Weights of a small transformer language model: normalized queries and keys, an embedding shortcut.
Each number is 200 + 20 x the weight over its row's rms, rounded and kept within 0 to 999. Layers, rows and columns count from 0. The size before them is the row's rms in percent of the matrix's.

# up: layer 17 MLP up, 1280x256, rms 0.1, rows 396-408, columns 128-255
# down: layer 17 MLP down (transposed), 1280x256, rms 0.0143, rows 396-407, columns 128-255
up396,101,206,183,195,204,183,207,180,191,193,212,220,194,178,202,144,204,213,203,226,209,182,175,194,204,208,201,177,148,189,173,173,192,223,212,191,249,211,153,177,207,208,206,224,207,192,186,203,218,184,211,194,195,175,185,224,186,207,196,212,196,194,176,225,236,199,215,211,215,155,198,232,195,186,224,213,206,193,209,195,173,213,186,218,194,223,183,216,189,209,233,185,203,247,165,207,174,175,191,199,196,214,162,232,210,209,208,206,189,195,212,180,203,211,200,207,192,200,177,189,176,213,220,204,232,216,200,171,186
down396,103,233,174,175,211,196,154,191,188,205,218,209,199,220,220,210,169,211,221,169,172,176,200,193,195,234,238,229,173,196,214,219,188,212,234,213,195,222,194,227,198,215,201,197,192,228,185,207,198,184,174,232,227,198,220,181,199,205,207,184,179,210,193,195,204,178,199,205,218,202,188,209,175,199,172,218,231,154,208,213,196,222,200,200,184,209,191,217,197,192,196,211,187,193,218,186,194,212,165,238,161,149,181,185,181,183,206,207,195,162,194,187,220,222,198,234,210,216,201,196,210,185,217,195,205,178,177,201,184
up397,101,225,211,194,233,195,166,223,170,216,219,211,205,171,178,221,208,212,200,153,210,210,198,238,202,184,187,253,201,209,233,204,232,187,234,178,169,183,207,184,201,190,192,158,222,190,193,184,204,155,212,192,201,194,216,217,200,196,159,209,194,213,191,207,207,204,185,180,204,215,213,168,177,194,190,195,186,203,182,162,219,210,208,174,198,211,210,206,188,177,245,224,249,183,197,188,217,180,218,200,195,227,228,188,219,175,175,181,174,218,228,185,187,194,233,179,201,207,214,232,210,182,211,180,178,200,225,171,204
down397,103,180,182,204,231,188,195,180,191,194,210,192,163,180,213,240,207,204,227,140,186,199,198,198,205,215,241,185,217,222,218,162,240,214,201,199,224,195,189,177,220,182,176,218,198,204,180,187,202,199,211,174,189,160,212,172,201,183,184,214,163,187,165,252,219,227,198,196,163,197,231,216,199,174,198,220,230,185,208,206,176,177,200,169,195,235,233,212,171,210,184,220,221,214,214,210,209,179,219,210,220,186,229,174,193,175,248,198,239,189,227,189,184,188,231,206,167,181,241,177,199,222,184,205,186,202,210,202,191
up398,097,173,189,228,217,168,197,183,175,180,219,206,186,221,174,201,185,223,230,141,239,151,214,223,157,191,182,202,195,172,221,179,190,177,204,226,194,201,180,198,195,173,246,190,232,189,192,168,168,180,179,206,170,200,228,154,179,235,175,176,195,181,186,224,203,203,197,218,175,183,179,188,213,236,204,227,205,174,183,242,188,220,207,171,202,168,165,203,222,189,199,239,212,165,187,214,195,197,190,218,198,230,171,192,193,205,171,192,206,185,194,194,187,200,217,234,181,182,237,183,236,219,202,164,228,214,171,208,194
down398,105,177,257,198,224,175,218,211,197,195,190,189,223,216,237,175,195,206,154,262,182,166,186,203,194,222,194,231,188,202,227,217,235,191,227,222,190,172,201,207,192,173,189,223,172,211,193,168,224,191,195,169,217,203,190,185,200,208,202,227,221,168,203,199,202,199,193,191,201,203,200,244,214,193,224,156,167,228,206,192,211,189,213,193,218,164,206,193,217,203,209,177,203,150,202,195,196,207,203,244,236,200,181,214,199,159,201,185,204,189,206,223,202,160,180,220,187,208,200,228,214,197,203,213,203,226,166,193,176
up399,101,195,192,213,220,194,217,201,189,185,201,163,180,203,183,227,225,251,204,192,165,201,204,219,194,183,200,181,175,243,220,207,198,174,199,222,235,221,191,188,213,183,192,184,187,225,178,224,209,187,190,203,202,165,257,206,222,222,215,216,222,186,187,160,220,192,175,174,182,228,197,221,242,211,179,240,158,232,201,232,183,231,221,166,236,189,205,201,215,199,239,193,189,206,186,218,198,159,173,206,232,196,163,200,195,213,207,213,223,190,224,212,203,194,189,184,183,178,209,223,219,201,200,225,193,198,222,223,245
down399,100,196,234,219,223,193,203,191,229,203,186,221,201,184,207,207,172,194,187,186,199,207,172,201,217,220,189,178,159,208,198,151,214,152,202,199,210,173,220,224,153,186,199,176,192,197,198,221,238,235,197,214,226,198,210,193,179,162,205,215,174,185,239,207,157,182,159,196,193,226,199,194,204,195,190,162,156,219,168,180,201,205,200,181,234,222,188,222,204,199,192,214,170,152,193,199,236,200,180,219,175,229,228,174,172,193,188,196,174,191,183,195,212,208,186,229,243,203,176,166,178,171,171,215,187,183,189,188,195
up400,100,204,164,176,205,193,193,201,210,202,201,178,167,194,187,208,231,203,225,203,193,198,185,190,206,205,231,225,186,185,195,168,219,211,179,215,216,227,178,195,213,201,193,197,201,186,200,202,201,213,232,190,238,199,226,216,210,199,156,223,198,179,222,172,184,236,222,215,245,194,180,176,166,213,217,199,211,245,210,173,192,176,200,217,216,194,215,180,167,209,213,209,210,198,187,213,188,188,172,214,203,195,215,191,207,224,176,225,208,228,199,231,206,218,219,208,188,210,193,178,196,201,173,196,214,206,173,198,194
down400,096,245,168,191,184,233,202,201,213,209,180,224,185,226,213,209,181,235,203,220,217,209,168,199,200,193,221,188,227,215,217,183,179,191,223,194,225,194,233,215,210,193,203,229,201,209,158,209,220,176,229,209,203,196,200,211,205,204,191,211,188,219,218,159,235,207,225,197,185,188,201,179,173,176,241,183,205,185,200,200,175,182,160,195,192,268,183,204,184,205,229,179,189,196,197,220,194,213,210,226,180,197,220,199,198,206,189,177,189,181,246,191,185,245,198,169,189,226,239,201,203,160,200,177,207,166,187,203,211
up401,097,204,185,193,162,196,205,185,222,189,258,218,188,204,207,171,214,186,201,170,180,210,245,200,187,188,200,233,195,196,229,211,199,186,186,234,248,214,198,204,198,222,166,173,226,173,208,169,224,205,206,187,239,208,190,235,185,185,193,208,227,190,180,230,207,195,189,220,205,172,164,188,241,194,188,204,231,214,221,190,232,193,185,189,176,221,186,221,182,190,220,205,185,193,202,199,240,204,195,214,187,196,258,197,215,209,192,171,200,187,187,195,229,197,173,202,191,164,188,198,199,185,227,202,232,200,230,227,215
down401,099,177,230,231,151,210,193,184,195,199,196,233,185,224,200,193,223,224,210,179,184,216,210,209,199,188,181,185,183,229,221,185,211,193,199,225,213,192,185,228,204,186,169,213,176,186,180,181,207,218,193,194,174,190,173,210,206,179,181,199,187,202,234,215,137,169,213,220,174,220,212,212,211,213,213,224,197,203,195,185,185,188,197,205,174,235,196,213,232,209,205,179,188,181,231,226,212,192,168,221,207,196,213,181,197,204,221,232,226,207,199,168,212,159,202,191,202,207,221,226,187,191,187,182,200,194,252,196,187
up402,098,242,195,214,216,141,189,203,189,197,260,220,217,204,188,233,179,207,224,200,181,205,230,185,210,197,206,228,193,224,206,183,179,207,198,235,186,199,191,232,230,228,193,175,212,217,204,211,207,212,208,195,205,217,231,204,210,206,218,179,171,263,219,181,210,230,191,176,201,216,176,197,201,191,209,194,233,202,220,210,199,211,193,196,192,224,187,181,241,228,164,226,189,213,207,205,171,177,214,224,204,227,194,203,176,198,226,183,219,261,195,215,167,182,195,181,208,236,195,219,173,224,228,213,188,174,192,194,208
down402,101,213,227,206,205,210,232,203,224,208,184,204,197,201,233,166,193,199,190,199,194,206,210,186,194,180,204,201,200,215,187,193,183,200,222,208,193,200,175,197,171,246,208,189,181,190,226,177,183,212,202,199,179,163,190,189,217,214,200,218,179,196,199,194,179,203,148,194,213,198,203,168,225,186,198,164,186,202,192,205,190,210,229,173,186,198,181,202,179,224,221,184,192,205,183,194,138,193,188,188,200,217,198,240,215,184,193,209,218,213,175,229,204,232,246,186,206,170,223,196,164,193,201,209,204,178,215,200,197
up403,102,211,159,201,196,213,199,188,198,203,184,190,213,211,195,213,214,217,197,217,207,190,206,158,195,201,225,224,187,195,220,210,204,219,192,197,213,209,202,190,180,149,202,202,194,207,219,179,182,180,232,200,181,213,219,181,207,190,206,182,193,185,196,201,216,177,209,199,206,188,196,217,222,171,196,143,206,202,181,211,186,234,182,211,139,144,176,188,204,206,217,199,186,166,179,199,195,191,176,186,203,175,231,220,205,200,171,197,234,215,217,211,184,219,207,252,179,214,188,197,215,141,157,195,216,198,169,183,200
down403,101,185,230,182,207,169,212,210,218,217,201,187,184,167,220,204,213,194,175,219,171,226,173,205,192,156,216,178,230,175,137,210,209,206,183,181,210,215,184,233,197,189,216,190,177,207,196,207,199,239,219,191,221,203,175,235,219,188,189,224,180,214,176,183,190,222,197,196,214,174,194,205,203,185,215,190,208,219,224,213,181,221,193,186,199,201,207,230,184,178,231,216,212,216,192,194,212,232,209,185,221,214,194,219,173,157,171,217,179,203,185,196,190,213,217,220,145,179,255,211,188,224,213,231,218,192,198,183,228
up404,110,150,159,190,232,230,211,218,157,190,199,215,180,221,185,196,193,207,192,186,210,193,232,241,197,215,211,221,227,217,197,222,194,185,178,205,186,201,199,198,198,169,204,202,176,189,195,194,190,171,205,201,162,231,211,182,231,195,162,198,210,192,179,170,232,244,199,199,192,204,175,181,221,210,215,209,193,200,197,214,197,220,225,197,211,188,190,193,209,188,178,192,233,200,218,196,207,186,206,199,159,200,194,177,203,221,196,194,202,215,182,187,187,169,224,195,217,176,185,208,173,226,176,191,190,196,199,181,179
down404,109,159,191,175,135,173,203,184,204,203,204,204,209,177,175,199,211,207,184,207,221,182,198,228,191,173,192,218,235,201,197,206,206,186,171,197,166,241,191,194,206,198,167,184,192,201,169,154,186,196,151,211,175,191,212,211,206,203,165,184,215,170,223,181,186,175,194,194,202,198,201,202,150,216,202,225,189,259,227,191,196,208,176,214,204,180,193,173,208,191,198,172,225,193,187,215,173,193,185,217,222,215,207,218,204,180,242,222,196,186,198,200,190,207,206,203,185,201,143,207,199,201,212,139,199,189,185,226,180
up405,103,200,220,203,194,204,242,206,208,190,194,196,184,228,168,214,207,243,162,179,218,194,241,195,190,190,230,183,201,199,211,173,216,186,188,210,201,217,201,214,210,160,201,198,214,186,245,224,165,194,195,204,210,202,204,218,229,197,196,204,203,189,224,198,182,215,203,164,212,183,192,184,209,175,224,220,230,192,215,230,179,223,189,190,194,177,216,174,227,182,224,172,203,211,211,191,232,184,204,187,184,190,182,206,218,204,198,164,212,174,165,215,205,197,218,178,189,202,216,211,221,192,203,226,200,213,194,235,239
down405,100,181,198,215,225,211,180,203,178,208,174,215,230,210,243,232,194,203,174,205,241,240,233,191,210,205,231,194,160,204,185,165,194,180,177,226,194,182,173,188,195,189,194,157,193,246,211,189,213,202,236,198,216,171,205,189,203,221,203,177,197,184,234,250,195,216,200,187,167,221,202,205,203,190,215,202,209,200,189,182,143,193,193,201,183,216,214,214,196,215,196,183,183,190,176,198,208,224,201,184,197,190,217,180,230,201,209,197,194,190,196,166,222,190,212,195,214,185,175,187,232,237,197,171,179,192,196,248,194
up406,102,209,223,236,198,183,203,204,187,156,216,195,223,192,207,202,217,183,192,203,183,196,225,188,206,213,206,209,205,207,237,197,210,223,211,200,234,186,215,216,199,225,225,226,197,204,246,205,191,179,164,207,210,180,187,187,164,212,206,221,203,225,219,200,217,188,207,186,177,195,202,196,236,221,185,228,193,193,179,248,198,178,197,183,206,179,223,197,189,189,203,186,183,201,228,211,222,217,181,197,228,232,204,207,221,212,210,188,187,222,187,180,207,199,198,213,215,208,220,194,221,236,211,228,242,253,174,246,197
down406,095,222,231,221,216,201,174,196,206,197,189,172,203,207,222,186,222,161,198,240,191,206,218,193,187,187,231,183,207,230,196,236,195,193,190,227,187,198,182,204,208,184,198,179,220,202,206,205,191,196,202,219,176,172,215,213,187,204,202,173,196,179,185,204,197,213,183,239,189,188,191,181,225,213,211,208,221,166,241,197,204,205,203,187,247,184,236,188,219,175,191,210,183,193,165,182,196,201,216,226,267,223,179,220,218,194,150,200,184,200,178,199,186,190,184,204,196,155,208,198,213,225,210,221,202,179,267,196,183
up407,091,204,170,207,147,204,197,186,210,187,201,199,196,209,198,176,232,177,199,190,205,191,231,188,211,222,162,249,170,209,221,178,178,218,205,156,177,175,179,208,213,181,185,207,195,206,145,216,227,223,161,218,179,191,195,202,224,201,180,203,175,186,225,189,189,197,206,172,193,210,210,191,196,190,231,214,151,212,215,164,203,190,231,184,213,191,203,194,207,202,197,218,166,188,191,222,174,191,187,168,194,198,183,157,182,231,187,221,177,188,206,201,198,184,204,191,199,203,224,166,220,183,231,183,196,217,225,190,204
down407,095,202,190,190,182,216,245,224,194,209,199,189,211,216,200,136,217,210,186,215,210,183,220,193,202,190,199,199,217,237,215,181,200,184,209,182,228,172,200,227,206,220,205,221,206,195,226,230,198,198,186,201,211,231,185,182,223,185,208,201,199,195,229,207,193,171,221,217,190,183,218,202,204,228,192,209,222,192,169,201,177,195,217,181,190,208,237,170,170,219,184,184,210,195,200,216,195,177,204,205,201,166,204,196,173,183,175,220,189,226,227,206,159,201,215,233,199,217,199,191,200,210,169,192,187,184,202,226,188
up408,098,197,195,220,206,198,192,189,225,184,211,156,198,164,184,194,160,193,216,184,190,206,221,197,225,200,209,200,229,212,186,218,189,173,179,221,182,176,168,206,194,222,224,216,194,221,224,188,245,223,211,205,222,176,238,223,194,204,174,189,199,186,180,199,210,219,193,184,171,215,214,171,216,211,163,197,196,214,238,210,218,208,228,188,192,224,210,230,198,200,174,194,186,184,147,193,192,191,210,192,179,204,191,203,217,180,220,190,214,182,150,175,216,247,181,173,220,233,203,177,189,215,197,183,205,187,201,211,170